python train.py --n_layer=12 --d_model=128 --n_head=4 --n_kv_head=4 --head_dim=32 --d_mlp=256 --vocab_size=1024 --activation="swiglu" --norm="layernorm" --norm_place="pre" --norm_eps=1e-06 --positions="rope" --rope_base=10000.0 --rope_fraction=0.5 --qk_norm=true --attn_scale=0.316 --bias="none" --tie_embeddings=false --parallel_block=false --extras=["some layers without attention", "local attention windows", "gated attention", "value embeddings", "hashed n-gram embeddings", "a smear gate", "an embedding shortcut", "skips across layers", "weighted sums over earlier layers", "capped logits"] --init="uniform" --init_std_qkv=0.0411 --init_std_o=0.0411 --init_std_up=0.0411 --init_std_down=0.0291 --optimizer="muon_variant" --lr=0.0161 --lr_mult_up=0.91 --beta1=0.95 --lr_head=0.00524 --warmup_steps=0 --schedule="wsd" --decay_fraction=0.798 --decay_shape="linear" --final_lr_fraction=0.0 --batch_tokens=[8192, 16384, 24576] --seq_len=512 --doc_mask=true --train_tokens=111600000 --steps=7435 --dataset="wikipedia_en"
Each number is 128 + 32 x the weight over its row's rms, rounded and kept within 0 to 255. Layers, rows and columns count from 0. The size above them is the row's rms in percent of the matrix's.

# layer 5 MLP gate, 256x128, rms 0.348, rows 68-85, columns 0-127
size [100 102 102  96  93 101 103 100 102 104 100 105  94  99  96  99 103 101]
[[104 113 126  78  95 116  64 151 175 108 170 118  73 163  95 126 136  79  93 129 114  97  91 166  34  83 153 131 163 111 131 115  81 162 105 158 124 113 135  95 124 102  54 120 100 159  61 120  68  66 116  90 129 138 154 135 121 124 127 125 141 173 139 125 104 162 106 109 199  91  65 123 118 110 110 147 112 166  74 135 116 104 119  63 149 104 124 129 154 144 110  92 163 136 132 105 137 118  92 194 128 120 119  90 146 120 146 133  98 116 103 105 171 108  79 118 164 106  57  92 141 175 128  87 123  71 136 137]
 [154 134 119 121 109  74 117 111 147 127  73 140  67 141 190 162 164 128 110 166 115 145  80 173  93 128 123 146 110 133 112  59  87 151 101 139 111 211  99  87 198 103 149 148 107  92  98 124 112 144 170 134 127 137 191 116 116 141 120 165  81 119 111 187 124 161  90 142 129 174 105 159  41 125 140 102  70 120 138 183 120 115 164  75 142 128 140 134 116 146 111 156 151 169 124 202 142 108 162 100 132 149 152 120 173 143  63 135  70 159 146  58 113 183 117 124 116 121 138 157 133 124 108 162 149 124 166 147]
 [107 124 178 148 138 169  94 133  33 122 123 100 122 127 123 163 131 134 126 124 132 161 149 200  93 137 111 137 129 102 129 187 122 129 107 116 111  43  88 138 102 158 113  90 117  72 148 116 143  78 103 135 100 110 160 163 135 135 149  84 149  38 111 143 147 152 114  81 129  95 109 150 111 124 128 202  98 198 137 100  92 128 123 159 104 102 113 145  57 117 162  71 191  90 123 195 102 149 115 126  79 133 111 104  98 150 142 100 183 152  77 145 105 100 114 125 125 132 107 122 116 151  96 161 117  85 170  76]
 [121 139  55 111 129 145 120 131 128 110 108 125 142 135 151 149  85 110 138 117  99  87 130 103 163 150 120 182 147 221 129 103 105 104 169 112 135 155 128 126 106 157 159 140 123 139 144 105 141 144 115  82 123 129 149 158 108 112  91  53 177 205 165 165 118 183  92 186 146 142  88 173 122 134 141 145 124 152 149 103 111 127 105  91  92  93 165 191 161  77  96 142 100 196 130 139  94 156 157 138 105 120 142 147 106  86  46 117 118 142 160  65 175 136 100 107 166 110 157 132  70 155 147 165  93  70 131  69]
 [151 131 131 104 181  96 153 116 135 120 177 159 131 153  95 207 111 137 110 135 136 170 194 106 200 119 118  77  98 115 156 156 125 104 107 112 108 180 125 155 112 194 130 136 144 110 192 135 153 154 142 133 108 144 117 183 118 153 149 165 192 151 152  91 123 107 110  80 147  81 136 101 158 138 139 127 115 134 168  79 181 164 114  96 132 175 106 140 135  64  69 141 215 180 130 169 111 115 168 183 136 128  76  71 122  77  97 135 168 137  90 163 161 151 150 150 138 134 112 138 148 163 140  83 114 116 112 101]
 [ 90 129 158 122 155 154 103 172 107 117 101 138 112 108 114 114 100  68 114  78 139 129 170 178 131 159 124  36 139 148 128 149 128 162 113  73 123 101 169 140 126 109 134 109 100 141 149 149 103 123 188 147 134 152 116 154 169 135 137 114 125 147 142 126 117  95  86 143 133 136 165 110 161 191 131 157  88 128  94 106 144 162  85 144  59 187  83 144  62 110 156  63 175 115 179 131 143  84  92 129 129 150  96  69 188  69 110 124 142 182 165 166 141 163 132  80 158 102  55 176 114 125 164  95 152 151 153 152]
 [181 103 130  68 121  78 163  91 124 135 109  88  88 159 135 122 142 170 130 138 111 167  93  95  65 159 127 142 149 127  93 156 119  73 164  95 195  71 160 107 108 102 121 185  72 101  88 197 168 104 187 132 135 134 163 184 124 114 135 119 136 157 144 117  84 177 101 136 125 122 168 125 156 137 171  97 156 107 143 144 169 145 135 102 165 169 140 114  72 130 127 166 163 172 137 194 111 145 175 179 112  93 133 123  94  97 100 103 124 115 119 146  85  83  76  73 108 202 110 117 109 135 128 109 105 128 156 132]
 [168 153 114 145 157 139 161 144 161 128 135 111 194 102  97 132 218 111 129 143 180 164  80 139 137 147  90  73 161 194 180  99  79 113 133 111  99 121  83 154 118  88 138 144  80  92 131 104 160 126  78  74 148 109  86 137 125  79  70 165  65 128  95 179 116  98  54  93 158 113 152 127 132 130 106 121 155 161 113 156 121 141 146 181 105 121  98 115 144 188 192 161 143 165 196 154 126 137 122 160 147 107 119 129 129  95 126 101  81 103 168 166 138 116 140 147  90 100 136 130 103 175 101  97 162 111 151 134]
 [ 82 137  78 111 120 121  85 112  83  70 137 180  97 113 108  80 138 109 151 104  95 169 128 170 109 168 108  81 131  63 130 142 106 136 114 117  63 154 152 120 145 172 111  97 160 114  97 135 108 137 155 164 146 124 184 132 155 107 123 153 125 138 158 163 133 142 156  76 182 163 128 163 125 157 153 114 129  97 111 100 131  95  73 144 134 124 136  97 190  95 103 128  36 161 132 135 110 120 182 207 187 109 128 110 127  88 180  97 116 179 186  77 161 126  84  81 146 107  98  83 165 118 152 177 138 134 126 122]
 [168  99 146  97 147 128 157 125 148 121 186 148 100 190  86 160 130  89  95  90  95 164 129 113 130 154 170 109 110 147 142 104  70  60 123 135 154 102 126 100  90 143 104 104  83 143  87  72 117 125 120 119 128 168 142 102  89  89 105 109 128 106 134 148 124 140 160 165  94  75 134 132 104 126 184 174 150  86  46 199 187 151 104 130  78 164 131 142 120 180 165 205 150 115 143 105 139 102 168 149 107 177 168 123 153 162 124 141 119 104 138  99 142 158  70 118 146 121 116  75 138 140 164 125 202 132 183 112]
 [ 74 152 116 164 101 138 126 139 124 132 151 121 103  65  86 104 136  40 142 106  79 156 144 132 105 183 128  86 120 102 157 122 111 142 142 142 151 112 150 126 117 100  65  51 108 101  91 137 101 124 125  99 117  97 162 134 198 123  76 142 115 103 178  57 159 142 120 142 101 163 172 163 127 141 125 143  85 126 133 145 128 115 114  86  65 155 164 118 144 106  84 126  96 135 107  98 131  53 169 103 110 123 136 137 103 158 110 110 152  98 133 216 132 113 183 113  72 115 126 213 131 108  92 129 180 148 136 174]
 [102 106 174 106 147 121 148 119 150 143 157 174 113 129  92 117 119 112 141 125 107 165 100 115 154 104  48  95  93 132 122 159  73 141 146  84 128  82 189 115 101 137 145 198  97 124  91  85 102 147 104  68 204 118 137 147 135  58 167 106 119 166 138 108 116 126 101 145  94 129 171 154 143 113 163 177 146 113 118 107 140 142  92 149 207 130 131  79  18  91 133 100  99  89 110 170 164 169 133 105 105 104  72 101 113 170 178 102 140 135 144 146 106 135 170 116 104 129 134  82 114  67  99 131 120 107 133 137]
 [153 152 113 144 106 133  91 123 106  98 103 129 154 122 123 160 139 120 153 175 105 118 162 109 137 100 105 132 143  35 187  90 116 145 147  63 124 168 145 124  84 151 191 172  85 152 193 165 131 140 163 137  92 133 111 167 136  93 125 187 193  80 177 110 187 167 163 144 105  94  59 124 139 101  86  98 162  53 116 111 101 157 141 107 142 136 103 115 146 108  90 170  86 131 101 118  96  99 133  93 117 114 100 115 124 143 126 190 119 107 213 117 117 153 106 156 166  64 147 123  98 110 134 151 126 167 134 142]
 [158 203  79 159 109 102 175 158  91  89 124 133 120 222  99 103 126 123 187 155 133 159 105 116  61 144 149 132 131 155 111 110  79 124 116 101 154 184 164  61 112 159 101 151 154 130 118 158 113 124 110 122 135 108 122 113 109 118 126  83 113  94 134  77 172 149 121 101 129 123 156 190 136 122 111 173 148  40  79 140 120  83 187 151 151 109 146 151 143 120 144 127 140 155  65 129  74  72 134 155  87 117 143  92 100 160  88 125 205 113 116 107  84 121 166 125 152 115 124 116 115 123 157  90 108 185 120  90]
 [ 79 104  77  92 135 150 127 139 157 118 133 190  72 129 136 140 129  97 132 111 140  76 156 100 106 115 106  52 203 181  59 113 167 150 156 150 153 129 191  85  65 137 184 142 154 114 112 213  90 141 100 145 163  79 126 137 212 146 120  95  98  89 200 147 122 213 106 139 112 143  72 160 160 149  98 112 117 149 141 104  90  87 141  93 124  95 146 127 131 153 160 137 154  98 130 161 159 133 115 139 128 141 164  96  75 150 138  99 127 150 113 135 124 123 153 100 120 104 116 155  93 147 110 111 119 113 135 122]
 [114  80 207  60  93 128 134 103 145 154  78  71 109 154 103 132 134 159 132 157 137 122 147 119 125  77  63  69 113 113 116 123 154 176 114 127  73 130  98 116  95 173 119 146 116  99 117 193 151  87 142  77 139 111 119 102 118 106 156  74  77 106  86 194 115  96  26 121 148 151 125 157 141 144 119 107 129 149 158  90 134  75 140 107 109 135 135 128 196 128  88 138 155 114  82 176  80 119 127 108 165 154 180 122 146 103 124 179  76 117 148 116  90 120 184 142 122 105 158  93 124 136 149 141 144 113 101 167]
 [105 178 182  93 178 113 126 136 131 130 169 107 159 142 139 162 129 146 101  93 136 196 126  93 199  98 122  93 151 138 111 164  49 130 166 120 196 107 131 114  83 192 110 120 183 129 113 130 152 146 131 111 177 102 116 159 112 117 137 175 166 156 134 128 160  69 125  85  81 166 108 120 134 116 131 124 171 155 149 105 144 138 175 123 134 141  54  99 171 111  73 175 156 177 107 156 135 123 156 108 115 112 174 103 178 134 130 110 144  76 159 103 139 159 114 161 161 143 160  99 127 133 142  54 160 118  98  52]
 [104 120 142 158 105 118 145 101 129  89 168 202 158  94  65 104 141 134  90 135 171 145 159 100  80  72 163 121 118 127  76 211  90 104  93 139 113 156 104 142  91 116 149 168 156  99 118 129 139 164 106 167  82  98 136 137 136  94 148 102  85 168 121  78  95 173  77 115 158 132 162 161 157  95 116 117  96  91  89  83  95 113 133 163 123 124  93 135 100 116 176 180 103 109 102 153 119 111 106 128 178 118 129 198  94 111 149 161 111 163 134 112 125  91 127 125 185 156 166 127  85 100  89  68 175  75 108  75]]
# layer 5 MLP up, 256x128, rms 0.375, rows 68-85, columns 0-127
size [ 86  96 105  96  88  97 101 100 100  95  92 102  99 105  89 117 105  96]
[[144 159 166 151 143 112 133 155  94 138  83 132 139 168  99  74 148 122 127 191 161 123  88 164 106 151 171 117 107 190 115 188 120 135 170 126 109 111  93 165  75 168 137 118 113 126 142  97 157  87 102  80 128  88 137 110 137 176 105 144 122 162 125  94 192  83 113 129 150 130 165 129 162 132 158 129  93 123  50 123  85 149 102 155 151 117 110  84  94  26  55 157 142  77 134 104 113 153 157 146  91 151 107  56 116 158 138 181 118 144 168 128 136 156 118 199  67 113 101 114 106 115 111 138 129 133 146 158]
 [150 125 110 126 129 139 100 159 198 133 158 160 105  81 174 145 188  67  84  99 106 120 136 122  89  97 115  63 100 197 131 131  75 119 109  58 148 118 167  78 121 139 159 104 125 180 103 185 114  84 123 169 147 112 123 176 117 112 159 136  45  88 125 122 113 115 180 124  66 147  98 113 114 117 118 148 137 107 146 174 123 195 103  88 172 123 113 168 134 149 121 109 133 171 157 181  95 116 175  78 105 142 159 153 132 180 157 125 136 137 116 128 111 154 145 146 109 181 161 120 147 147 105 190 127 118  83 161]
 [105 127 120 145 141 110 113  94 127 126  76 161 146 101  46 145 174 100  81 103 130 137  97  95 100 122  96  72  77 125 112  95 135 161 116 134  79  77 137 106 117  77 100  75 137 137 114 148 136  69 116 144 124  79 113 138 115 179 151 165 137  85 103 176 124 119 163 143 165 142  90 102 133 137 141 101 145  84 139 137 116  56 191 140 100  88 114 138 113 138  81 130 176 107 106  85  71 185 137 152 135 196  81 153 146  96  98 133 162  94  87 148 133 153 123 100 169  91  61  49 133  89 110  96 106 107 151 117]
 [ 94 145 176  86 147 112 171 134  89 165 134  99 126 110 138 117 168 115 149 151  92 134 180 151 111 107  93 138 142  74 132 126 117 133 103  99 103 186 163 156 158 139 121 116 132  36 107 113 174 152 101  83 173  54 114  47 158 148 176 151 129  87 146 136  86 104 124 109 112 117 194  72  84 122 114 115 179  97 120 144 122 104  91 173 134  92 129 123 175 191  70  91 151 143 113  97 119  82  89 121 144 146  67 120 113  90 116 122 122  76 105 132  97  88 190 171  92 157 135 100 108 158 115 142 124  95 126 117]
 [ 96  96 130 127 103  73 186 117 154 183 192 125  93  49  90 151 159  96  92 102 121 164 100 156 129  97 165 141 180 137 102 181 106 113 147 118 141 112 131 161 117 135 117 107  94 209 136 179 178 131 131 175  75  88 111 123 149 127 143 132 136 125  87 145 100  71  92 102 172 127 175 144 165 142 163 118 144 159  99 139 142  82 126 141 101 136 144 157 114  92 106 102 148 193 134 145 118  92 193  99 156  75 115  65 136  65 165 130 149 134 121 121  62  93 164 103 113 169 166 138 124 148 165 107  82 119 132 142]
 [140 197 102  88 139  97 118  65 183 148 156 128 118 143 123  60 165 106 132  78 148  63  66 101 117 100 131 113 157 147 128 125  89 109 159 135  94 123 119 173  97  74 131  80 119 157 155 143 115 170 141 173 145  78 115 152 114 108 123 181 105 125  80  59 123 123 127 144  99 127 137 162 160  82 166 161 206  94 139  83 162 158 160  99 130 128 148  97 126 140 134 127 117 104  93 120 180 101 122 151 109 122  98 141 149 100 127 127  51 161 127 113 131 131 172 161 111  87 102 126 127  89  17 145 100 162 142 131]
 [138 229 175 143  88 117 119 178 138 132 205 100 161 121  63 108 136 136 164 132 164 137 132 120 165  48  93  72 118 134 141 145 114 108  77 149 145 106 113 121 121 122 131 181 199 126 102 133 161 109 126 130 137 103  94 109 144 119 141 140 155  98 131 162 159 106 149  73 136 146 111  96 132 130 123 130  97  92 178  90  76 134 172 145 104  87 114  80 106 124 190 147 190 108 110 179  89 122  95 160 197  97 179 146 134 118 187 149 118  93 135 136  75 127 151 141 162 121  84 101 183 106 138 128 103 120 167 126]
 [110  73 124 126  76 137 135 106  85 147 133 178  97 120 180 153 104 118 144 203 102 150 107 151  89 153 113 150 142 122 163 161 173 112 154  87 123  97 146 144  79 108 204  93 147 168 167  87  79 135 191 117 151 119 149 134 106 172 129  90 137  91  99 103  72  79  99  77 132 132 105 140 170 154 143  58 133 123  77 140 126 120 133 109 139  96 112  94  89 134 146 132 130 151 149 128 110 130 173 109 199 112 124 150 189 189 106 207 109 127 147 111 156 166 142 116  79 139  92 180 146 127  86 191 136 146 119 109]
 [201  91 129 152  71 162 122  85 156 196  66 134 158 121 150 156 156 128 108 166 106 113 123 119 114 178 154 100 115 173 175  90  86 130 111 106 146 118 155 112 121 140 116  92 138 165  91 205 128 141  91  90  95 112 164  90  93 141 167 120 160 161 166 116  63 132 143 134  92  73 129 121  98 138 178 129 168 148 120 111 106  97 129  80 135 107 168  86  76 128 188 139  99 129 169 169 148 113 104 101 123  87 198 143 165 122  60 150 148  95 100  90 169 176 160 128 118 141 121 144 147 125  83 164 167  96 122 152]
 [105 145 115 156 182 138 135  88 146 118  76 120 122  71 218  86 178  98  92  92 115 138  71 148  91  96  87 125 165 154 140  90 156 176 115 122 123 160  61 127 112 126 171 151  68 144 156 169 129 112 146 186 110 126  94 106 174 128 101  88 157 196 123 157 106 139 122  81 162 124 130  61 150 177 134 175 157 116 138 116 168 195 181 119 113 118 156 115 137 103  97 123 153 113 149 109 153 109 135 217  95 110  88 126  97  90 146 126 154 147 115 105 100 156 107 110 139 153 142 141 126 168 139 192 137 148 147 162]
 [115 135 130 204 163 106 109 171  89 106 125 138 149  97 197 126 106 118 162 112 164 139 179 165 117 106 144 135 138 168 161 146 175  62  90 115 155 177 187  89 122 130 132 150 106 161 128  99 107  68 140 113 160 121 118 107 146 121 162  65  56 161 162 103  75 113 203 124  70 129 132 138 142 162 113 141 175 105 124  68 173 191 157  90 120 158 134  98 117 110 112 154 136 124 115 146 100  86 111 154  97 123 170 141 148 123  87 197 130 118 164 127 165 123 142 135 131 108 143 167 108 129 152 128  91  91  39 139]
 [187 159 144 165 152 166 118 128 175 151 132 124 129 143 166 139 148 127 100 110 108  99  98 198 145 213  87  84  75  87 179 132 161  95 133 108 180 100 127 158 168  75  96 117 100 160  91 172 158 111 135 123 201 154 206 110 169  87 127 133 171 150 120 116 152 131 202  97  78 109  48 143 156 103 110 153 164 151  98 142 145 139 119 109 100 160 145  98 159  97 113 133 177 122 128 130  91 114 119 126 113 140  53 120 146 139 149 125 114 147 144 126 150 130 105 149 145 163 144  70 133  69 108  87 134 143 165  97]
 [ 83 159  76  95  96 159 112 120  82 166  99 148  92 106 126 151 169 124 168 158  63 153 152 156 164 116  93  96 109 149 147 125 127 158 163  80 172 106  77 163 117 162 137 127  78 142 207 175 121  95 122 125 110 112  97 105 122 104 181 142 123 128 186 187 110 122 113  98 182 177 170 127 157  97 100 170  88  93 101 103 151 143 126 115 120 173 144 137  73 127 130 133  77 153 125 121 100 117 145 147 140 160 146 165 106 166 142  97 178  87 135 181 185 137 134 107 127 202 152  89 121 126 116 168  60 119  79 163]
 [132 159 173 102 175 141 135  93  97 130 117 122 133 178 126 166  95 106 110 193  98 104  93  95 116 108 114  82 154 145 145 109 118  68 161  62 120 150  99 146 150 186 166 113 154 134 203 144 165  50 107 106  92 136 102 136 117 152 165 118 128 135  83  90 108 193 152 104  93 117 180 162 128 107 126 125 139 149 162 147  92 105 199 111 144 115 168 143 104 124 182 182  80 154 156 154 144 157 161 176 132 105 107 110 210 204 168 121 102 131 103 166 136 112 108 140 125 121 165 157 171 144  83 113 119 138 138 101]
 [173 107 112 152 153 122 107 108 118 134 120 146 234 172 144 109 156 130 186 158 119 139  72 100  95 130 195 108 114 161 172 125 137 178 147 187 130 112 151 184 143 130 130 111 192 138 117 108  58 127 152 157 163 189  97 114 126 145 145  85  96 130 132 143 109 132  78 114 146 116 158  50 155 125 150 127 113 122  94  75 142 138 209 139 134 183 134 161  59 118 128  72 131 208 153 115 165 107 126 153 173 116 138 121 116  95 153  77 149 128 128  93 134 155  83 124 148 143 137  90 119 114 128 165 111 169 130 139]
 [ 54 111 115 142 125 116 120  96 104 110 137 173 215  95 117 135 131  95 106 148 124  98 109 131  94 168 111 124 132 189 104 137 138 145 165 149 185 100 103  99 141 132  84 131 131 123 107 100 138 148 164 169 201 107  79  97  27 152 153 158 155  97 165 109 167 123 145  92 124 112 116 177 142 141  75 107 144 109 152 188 149 147  84 120  81  92  96 143  50  89 137 112 152 149 153  59  93 116 130 167 115 116  91 121 102 145 138 212 103 115 169 117 160  82 107 152 109 128 114 148 126  82 145 132 153 160 150 141]
 [192 146 119 139 153 130 130 110 104  80 123 114  96  81 118  53 181 143 119 183  95 162 165 118 144 151 156 133 169  91  92 123  99 122 112  87  49 114 134 125 112  81 163 105 157  71 133 130 157 115 135 129 172 149 162 101  93 140 119 144 123  83 202 135 129 116 146 124  81 167  82 101 100 125 145 154 137 151  83 150 133 153 143 147 102 145  89 136 133  93 182  76 146 148 128  80 160 142  80 126 185 118 107 121  59 124  89 126  80 131 135 113 147  70 148 202 141 125 101 113 182 125 116  95 144 200  75 108]
 [131 154 154 129 114 143 122  99  70 147 150  75 142 108 132  79 107 104  98 160 104 142 214 165  91 143  90 105 126 165 164 171 104 146 123 100 180 126 125 151 143 110 106  89 196 112 179 135 120 102 140 133 111 144 171 170 103 156 116 127 140 146 108 145 180 105 174 117  94 168 104 187  67  99 172 185  44 147 110 146  99  94 121 127 184 189 174 133 139 132 120 113 100 137  90 130  96 159 180 154 157 180  79 212 105 130 118 115 119 106 148 170  99 146  78 106 143 172 100 124 143 145 112 120 139 136 102 141]]
# layer 5 MLP down (transposed), 256x128, rms 0.196, rows 68-85, columns 0-127
size [ 92 103 102  98  96 100  97 101 102  96  91 104  92  94  94 112 103  98]
[[136 130  86 146 144 137 170 161 113 151  52 147 110 114 124 165 156 128 216 102 121 168 103 191 143 133 159 111 116 122 162  82 101 113 116 109  92 101 158 135  61 182 123 110 130  81 124 115 140  97 135 107 169  95  98  73 156 104 121 105 124 134 177  88 123 127 105 176 152 121 110 153 174 111  96 175 157 143 170 176 113 133  93 151 107 177 133 137 124  88 185 135 166 170 179  84 109  86 140 114  97  65 159 129  81 154 133 122 116 146 129 145 124 127 150  66 155  91 168 122 126 197 136  51  82  97 113 150]
 [ 74 113 173 204 149 124 135 165 112  97 130 118  82 108 141  91 138 150 117 104 148 131 134 119 123 104 179 107 182  91 187 134 129 194 110 157 141 129  13 147 111 164 130 155 133 147 145  96 130 170 105 156  92 106 142 117  93 136 152 116 136 127 188 210 135 135 112  91  73 137  96 164 189 177 110 110 123 149 139 144 109  79 166 131  98 133 166 151 106 142 158 131  83 101 120 107 111 100 143 150 119 162 171  79 136  93 161  98 157  83 126 119 102 110  95  66  82 159 107 152 152 194 132 105 169 161 121 118]
 [134 143 151 151  99 135 130  92 164 118 107 153 143 112 174 113 132 120 127 122  91 100 119 147 143 111  94 114  98 121 118 148 104 135 149  90 135 120 131 145 114 154 139 102 139  91 123 168 143  83 159  65 127 114 108 150 112  97  67 220 168 172 143 151  77 173 151 131 117 130  73  97  75 135 226 188 100 124 146 109 106 181  83 140 114 168 134 129 151  83  67 101 107 123  95 174  98 153 149 115 159 173 150  98 133 130 127 101 104  94  86  93  94  73 144 119 164 122 164 124 160 183 217  83 159 105 180 155]
 [155 122 161  67 143 116 140 135 102 155 178 162 159 144  95 169  96 145 192 150  98 138 172 192  74 112 141 120 130  95 122 141  91  94 132 144  93 121 137 100 134 120  80 128  68 147 147 177 140 172 225 162 136 125 149 120 127 159  91 152 113 108 177 118 125  77 180 173 129  76 190 145 156 158 177 137 161 130 103 101 102 167 101 118 129 134 134 144 113 223 108 140 100 131 158 112 152  86 159 103 128  86 150 162 153 158  83 112  85 119 117 156 117 121  66 147 118 105 141 197 162 147 126 125  97 111 169 103]
 [157 160 114  35 167 138 176 183 162  95 170 170 161 135 156 156 137 200 197 131 164 152 152 177 167 124  99 125 142 126 135 104 113 111 133 136 111 120 100 144 188 120 142 127 111 109 122 115 153 140  92 163  98  95 160 190 135 130 124  98  93 139 160 124 169 142 186 162 130 158 183 107 158 113 174 114 127  80 136 117 131 144 154  95 189 167 138 146 152 130 155 168 142 140  83  63 119 141  94 127 137 125 117 115 123 130 125 138  62 179 136  77 136 120 123 163 108 200 151 128 201 141 132 121 188 147 173  83]
 [124 106 114 108 142  88 142 166 159 194 110  90  71 122 164 154 148 191 159 130 122 160 121 137  98  84 131 126 106 111 151 134 113  72 128 160  72 100  92 144 124 128 111 150 123 148  91 119 128 182 155  86  67  79 108 122  69 112  97  76 217  95 147 167 144 101 102 130 118 108 144 165 104 163 138  88 121 132 111 105 135 113 198  79  90 112 149 178 101 154 141 184 140 115 102 163 166 159 163 150  77  97 144 181 166 176 166 100 110 170 135 152 147  97  97 141 121 130 103 124  71  72  90 126  83 128 137 162]
 [154 184 126 255 117 121 114 139 100 130 135 140 193  50 165 141 123 161  85 103 123 155  87 139 180 154  81 126 102 175 154 110 110 141 108 101  48 138 104 156  85 140 114  66 167 122 109 107 112 142 102 152 113 134 124 166 125 155 144 143  95 111 155 147 145 150 144 108 120  90 100 112 133 174 153 112 122  87 124 125 100 119  97 138 153 123 114 100 136 100 148 126 101 152  61 144 124  78 113  97 136 110 177 123 170 127 134 100 129  76 143 173 157  86 135 102 182  64 114 118 229 115 116 108 135 102 103 154]
 [140 161 134 181 155  80 136 118  81 142 166  74 155  72 165 169 142 131 102 110  60 145  97 143  54 163 109 140 197 100  99 136 148 167 194 137 120 151  87  81 119 150 108 121 127 154  87 119 151  70 135  97 160 160  95  78 117 127 149  95  94 151  77 167  83 133  92 103  81 154 100 128 132 118 123 106 172 136 150 106 114 108  62 138  77 130 120 123 146 125 129 107  94 125 140 216 176 140  98  96 129 120 173 139 151  82 151 126 165 168 123  70 137 147 125 137 109  86 165 127 124 201 114 121 138  85 110 143]
 [119 136 126 187 149 126 106 104 196 127 112 100 165 166 129 132  92  85 167 194 118 140 138 108 133  96 166 104  69 148 185 131 129 153 106 121 123 166 116 143 147  91 130 187 119 143 139 100  95 129 121 125 145  65 162 156  66 163 161 125 167 109 116 129 167 175  81  86 132 168 100 137 129 158 141 159 105 125 144  58 120 136 119  97 164 139 114  79 154  88 160  90 119 161 110 157 153 104 138 125 122 110 144  63  61 164 170 123 145  42 156 113 140 137 112 121 212 141 112 129  88 109  80 112 135  44 109 132]
 [123 137 105 237 104 141  78 135  39 156 132 101 216 132 165 147 136 165 103  94 126  75 151 159 105 145 165 125  98  95  40 128 169 139 167 108 165 141 158  98  98 153 157 114 102 135  78 132 148 106 152 125 136 191 159 105 148 134  67 142 119 104 155 142 150 120 146 161 155 106  96 106  88 174 145 156 111 143 151 164 138 100 104 150 125 119 135  97 108 134 193 127  98 102 126 142 145  84 100 144 107 128 156 133 157 135 165 128 151 110  53 117 139 152 114  71 180  91 119 125 126 120 160 138  70 124 168  83]
 [222 147 167 128 150 104 147  53 172 188 106  79 141 153  80 146 183 165 132  85 123 150 157 166 168 117 197 100 103 136 149 136 113 187 108 113 123  63 133 117 134 144 129  79 156 119  59 120 145 152 146 148 121 137 111 139 159 177  97 111  98  75  96 138 198  73 135 150 115 179 133 130 113 204 153 132 116 103 141 143 127  84 157 104  72 134 161 112 137 109 181 145 128 147 122 178 153 114 107 116 132 165 143 145 108 103 174 156 141 108 104 100 127 218 139 129  77 119 144 126 116 133 127 128 121 140  96 124]
 [162  85 138 242 129  85 101 112  94 134 123 160 154 114 133 130  94 184 129 155 114 112 192 100 158 137 157 125 147 141 163  91 148 140 168 169 176 108  95 141 160 130  73 146  99 126 162 151 144 137 112 134 156 161 100 122 132 106 116 135 120  93 139 132 156 131 114  89 184 107 108 152 108 119 119 210 147 114 122 177 115  92 159  96 148 152  88 196  97 192 168  94 108 191 114 120  87 160 101 131 134  99  92 113 156 170 103 132 131 114 120 135  85  89 102 141 144 119 131 126  82 217 187  74 142 110 123 175]
 [114  64  79 149 110 150 170 136  59  99  92 121 163 122 232 177  97 102 127 190  51 128 116 138 151 130 135 119 123 113 124  88 157 137 161 103 124 127 108 164 135 126 145  69  68  81  91 114 110 173  72 100 119 117 159 133  78 106 109  99  84 122 175 108 188 146 123  98 109 124 119 110 131 116 120 101  91 100 120 143 183 120 112  61  80 117 113 144 122 166 124 134 201 130 107 201 179  88 104 111 110 135 146 104 113 115 173 169  71 132 114 125 175 135 123 116 106 152 122 165 127 144 100 102 117 154 130 125]
 [ 76 107 128  63 160 141 163 152 116 128  87 170  88 190 166 106 116 154  93 174 129 143 112 102 111 145 101 151 167 110 181  95  99 139 178 150  90 181 108 121 101 131 100 117  76 193 120 120 195  77  95 160 140 162 101 131 133 142  95 117 118  73  88  96 137 109 138 109 152 121 143 149 101 103 118 156 126 105  95 157  75 109  79 156 111 126  58 133  93 149 168 128 125 134 148 204 128 149 141 148  88  90 147 103 138 168  95  68  91 129  66 179  95 126 142 133 134 145  87 144 124  87 123  72 174 171 116 166]
 [ 95  81 121 213  86 141  32 140 113 107 140 115 129 130 120  59 165 102  82  76 106 152  67 147  81 128 114 103 119 108 194 139 145  97  76 178 107 134 114 124 106 121 156 143 105 139 103 142 137  58 176 109  81 143 137 130 143 134 142 124 149 160 185 122 108  95 114 142 110 115 174  87 138 139  88 162 107  81 124 147 159 192 140 117  90 168 126 187 162 145 120 131  99 105 119 145 110 135 126  94  93  71 181  94  85  99 120  72 149 144 160  84 132 133 136 119 136 124 124 118 129 106  70 111 112 179  71 154]
 [121 181 123 110 120 129 159  64 202 134 127 115  75 155 119 107 146 139  28 126 177 113 107  57 152  74 159 134 115  88 146 156 125 101 133 116 170 118  94 103 105 144 102 178 134 120 151 110  73 171  86 160 208 106 190  91 132  92 139 165 171 143 121  78  99 166 104 104 113 117 126 168 118 153 148 110  77 124 105  91 123 143 104 112 100 144  99 129 152 150 113  81 117 123 163 190 133  78  95 145 162 135 177 122 168 130 139 117 119  95  92  74 111  92 155  95 116 150 142 163 177 144 119 117  75 118 165 142]
 [121  60 133 134 194 119 140 111 144 161  96 155 140  90 101 153 115  96 144 127 160 110 127  82 138 109 169 150 123 139 143 109  89 115 151 134 153 178 166 101 138  68 115 157 137 140 142 143 188 222 101 132 126  88 174  88 135 139 105 153  77 164 106 126 134 187 141 169 189 107 146 203  68 131 129 174 153 152 127 146 113 128 147 153 105 137  97 117 128 116  84  92 126 107  94 118 113 146  93 132 166 165 140 155 177 200 132 169 141 139 154 100 171 148 112 125  80 139  65 115  94  78 119 141 105 145  66 201]
 [141 152 118 110 103  98 104 110 107 154  97 141 118 137 104  82 139 192 198 108  83 127  72 141  80 117 113  80  77 116 139 132 237  71 111 139 136  81 107 126 145 116  97  93  70 133 179 179 130 100 160 105 136  81 147  92 116 184 110 131 108  83 103 111 128 104 152 177 109 107 168 233 136 125 112 139  91 107 112  95  95 112 137 113 141 138  90 123 115 139  96 164 156 124 143 159  93 125 142 130 160 106 157 160 152 146  92 156 217 133 116 100 144 151 112 170 182 153  87 144 135 148 129 124  82 128 140 155]]